Part of a small language model's weights.
Architecture: LayerNorm before each block, rotary positions, biases, untied embeddings, attention and MLP in parallel.
Each number is 500 + 40 x the weight over its row's rms, rounded and kept within 0 to 999. Layers, rows and columns count from 0. Numbers have three digits each. The size before them is the row's rms in percent of the matrix's.

# layer 5 MLP down, 96x384, rms 0.227, rows 79-93, columns 0-191
097:509487496494485497480476540451542451537525539446480460548458586520527443480485524473537537516497479451506505498479513491492469421509467481390462536472467482634476474518497527490494562567489504534484547529477480452508451572485430468469549496496506592446471494471509521513464478497504443543489467453486573542473488521504521537456478570407536510578513568517541471502451515419478422507528492452531531459581534580517497549526469472524485518507443417539503473466523496507447525480465539478514491507475578490519520553513515481480469461495495472494519481580504529524461502510480471548
096:527486544467384515495544442543455442513488531535513517501499519460506394521509479563502552538512511522472513499531467559447480524543494515409478524504561531565454500590477519472438479517439467516529491507410529519477551476541498482598509473535603537457513504554554431506411529443499525478518516477437599534504498520491441492540548548520454532448519582528476507475556515512462501538501503476528443505489537508474511535456604463546526549544465545492515466458508470495538507477507492497497530519552555524486516533461495566477466503480535499585492514425485539484475494445449503501
099:461518477555452486523533440483520443537458527475508516543528564474514555482563524575587519465465497487465522512495594438477511579419476564436483445447461494465412599445583472523498514515486452484488516537541491524583492423485440419530506520570466465535504522518509523420443553481405461401462475554467535519451466462574518507496463574486489557520532542487486576459479558463465541512526516534493460485491456483548481516532577486462531475448508488487486510488495555516491447507540485591506454515503511520490567528508525449485431421506492464497559495530432516477515521433540480472
095:498507466498443434467441553438472439520449577483503460465493540499480534565491519485507430493470490543491506482545509443517494527525540528479551538473515458438505539430444514529456438496470545530509511501513553475455481479414463499472456526529452532441547514561493485515555530500484490475472518465463526517485407564493508508472436485465486454510559553509489424445476529537548512482539545566459491468574571449517487326494490499532538543525487449569489548411435482534595550547482465489535464464560552465450534530525559524552463511487585498529473537463479459463488487522524498463
099:523500491519517552508493510483535443525497469453455518515518467492560497465449470490461488422536441580486572442514420441455449460535496502480504545514531444501495455497563491526558447492449469474473486503499470493437496478479501433505570508478509457516405482506470483410434530445556503542478431480538508456491505524546498501552512481543526495510504552511485560538481516551492499515473499455549515485501481486539404461441539473491466535450510498423522484582469533509521553468446477484561451432528550538461473483479474495440504565477523505468560408493485539569534475483509502531
097:565590413478492517492486528497511489521499505447520522534470503517519499493454487430561545483495506496442567505465548488499470507392509535480541485507523473456572485565416501502471507493531552490450567509515564554461525524486443554630538550508462620512489410506505498551542517525459502514553498470524483447568517467524429505526532480432477523561539488540444569534498473456467468454516522501513457491523578464479482555489500550501533493452509460492552444541524519490489522489525547481543517525498534490509491500565498446581542570551454506536590514454523544523540481530477548497
111:468542528551531475510500507480470520494505470500577498557462461441584512485506500435532476542495525556501462532482508611483510570471479545470514474461519587507542487467517575515531458489510529481472543514582445500460646483515431469517513508530475515471458528481580432574473556518473560464567516530456447501580448434431471514492580519518501511461508480447508500476546506490519537464511496518451473514498501531519442503536496495455507478520425540498498518409482481439491425470526475568501523525442506542513535523492539528526519452544481494499437484473497569587487544523514421514
096:479588496528510484498590429488474557460486503443536478440506519462532466437475554517538434500533564498569470463468546585510538499510529520517417447445404536439553473449596541498513539466464492502430551517512526479392511536534512481472546482480375462511549523455492526502484492532514462447495509470504452513472458489515521539509530520520476477494510444527558439523476479496473486536460546465497498516494569519464430513469557538493469566501467535484533512439554523467476554489495467517477485443546504553502545477532507470512525444472430524517476468493549510514488459490496485500
100:491479494515438544528551502435437469434561505445508507452526504502419453554514506554519540446513514436518531477539495524531408508506520479444485511485479509416412508493521508538513492525516573535493493489543482457471482443561455497456519476574496436462515565537431569485453528501454458470540449471516527505550478516457517474441477488447463486505481533478487459546523507500595449499463465492485545480504462502442518487424464570511540477537496485472507607477431511472494439566525456494580522552562562530527552478463462478506516521410575497546558465429529535493496495481500507510
094:450398478512512457432466495515431548502486499403456579438479533617447441452472523492551568559514456502510491498474555454557494536471525501492526508483521511498431435441493537508522504574528504489457441449533515528534522452577551509544494451517526506450482506420482387443427468479497431517498539496458486473527498550523518521517478517501530495452449489434512514576527533465526520530481482581488540427500527515476506450509392489504451502523472569507503487500570560528496513551517400455533557538518450559525535536474475472551536460549542518468544502541418438576439507487536528471
095:505577472484515540502532519479532499502501485532480532609503490546486486450523498498575487527496546514486536548457444556451546440578385519503561540523473542539435480506515540370509552420544478505499505599466515469486448545501562561488504519560453543509571486505451507463452465550521561437527527507510412514456446495534503582463466465548537464550509511547498559444491525498437533517494502461542471497538508511579551453481493470549501451488581502503536481535423524560491577502490544452477524507533448522521511495468469529543602440418544419512506478520442480590532477489506447476
125:539552534501481465554467544495528468527466489496480490578502451543512407426519441448494498559558469516433471506483507464484523457537490489432550529484533295540441479513475479471505472482477484489492518517537481471471497520532474534529474442476493477488492503508503547460465458473534457533532532529354541414511507480576473532501529455492461456484486508597458543530511517586539505480501493556557543469473517495426514487496505463463469563476550546495544477479480560520468550523495429478452507487592487451487422481452492528500490414498438459507522462509485525528455540484486461496
093:537462473541524569512473452521531486488507467489482480537582559546516558548520504459505484512525446475423551497543531461517442570457465493526461585433467509504440497525560483454457497550517479462469622543481472550507491377540547497419527570457528586521533443417454524508480477520486521556498498549493484477433518435476504464522478530473514503560482475435510513550587530532502537523527477410511501498485516514561515550556486535501493483490543478610475562557493492524501534482525550472488541481516535436463475500510455509465450470533468531486462531492511588551445602486462489523
083:466584485505527560512406548523618429456486525525513536501535538417500558445434479502453453569467515451499491479538504476510543527509465548492494422488499487507386505428541453531494470445512507515503471518472539539502471497464437420500495560492526460428500551481526500456465462520651477529515522512520476491543505520486500480535524489500472457442525509497483425542416478503479420475476447501481493440429437521484484435548559476502474469489477477470529506446504471489549527533449453437568491490447488569582480473529515589402510544532518587397508534504514458423446505488474461527
091:485492467570519484517557534461494521439507494430462555484541502504533572454449464540472455483493582507495446472533531533549497456481446560536498547560491471456499566490499469501512499491543481463460473456455514420535494589495496433437528511511533499543453496589493468591497484513446469491483519510495489505523530465475533539575505483448494463455404546507490534523443416539512457474529427484480448526505373483467453438493560447482497552453475533464439466518491539519457499528491429458480451507480474528487495495527547449475544488489407546440436481531479485501490446497612529528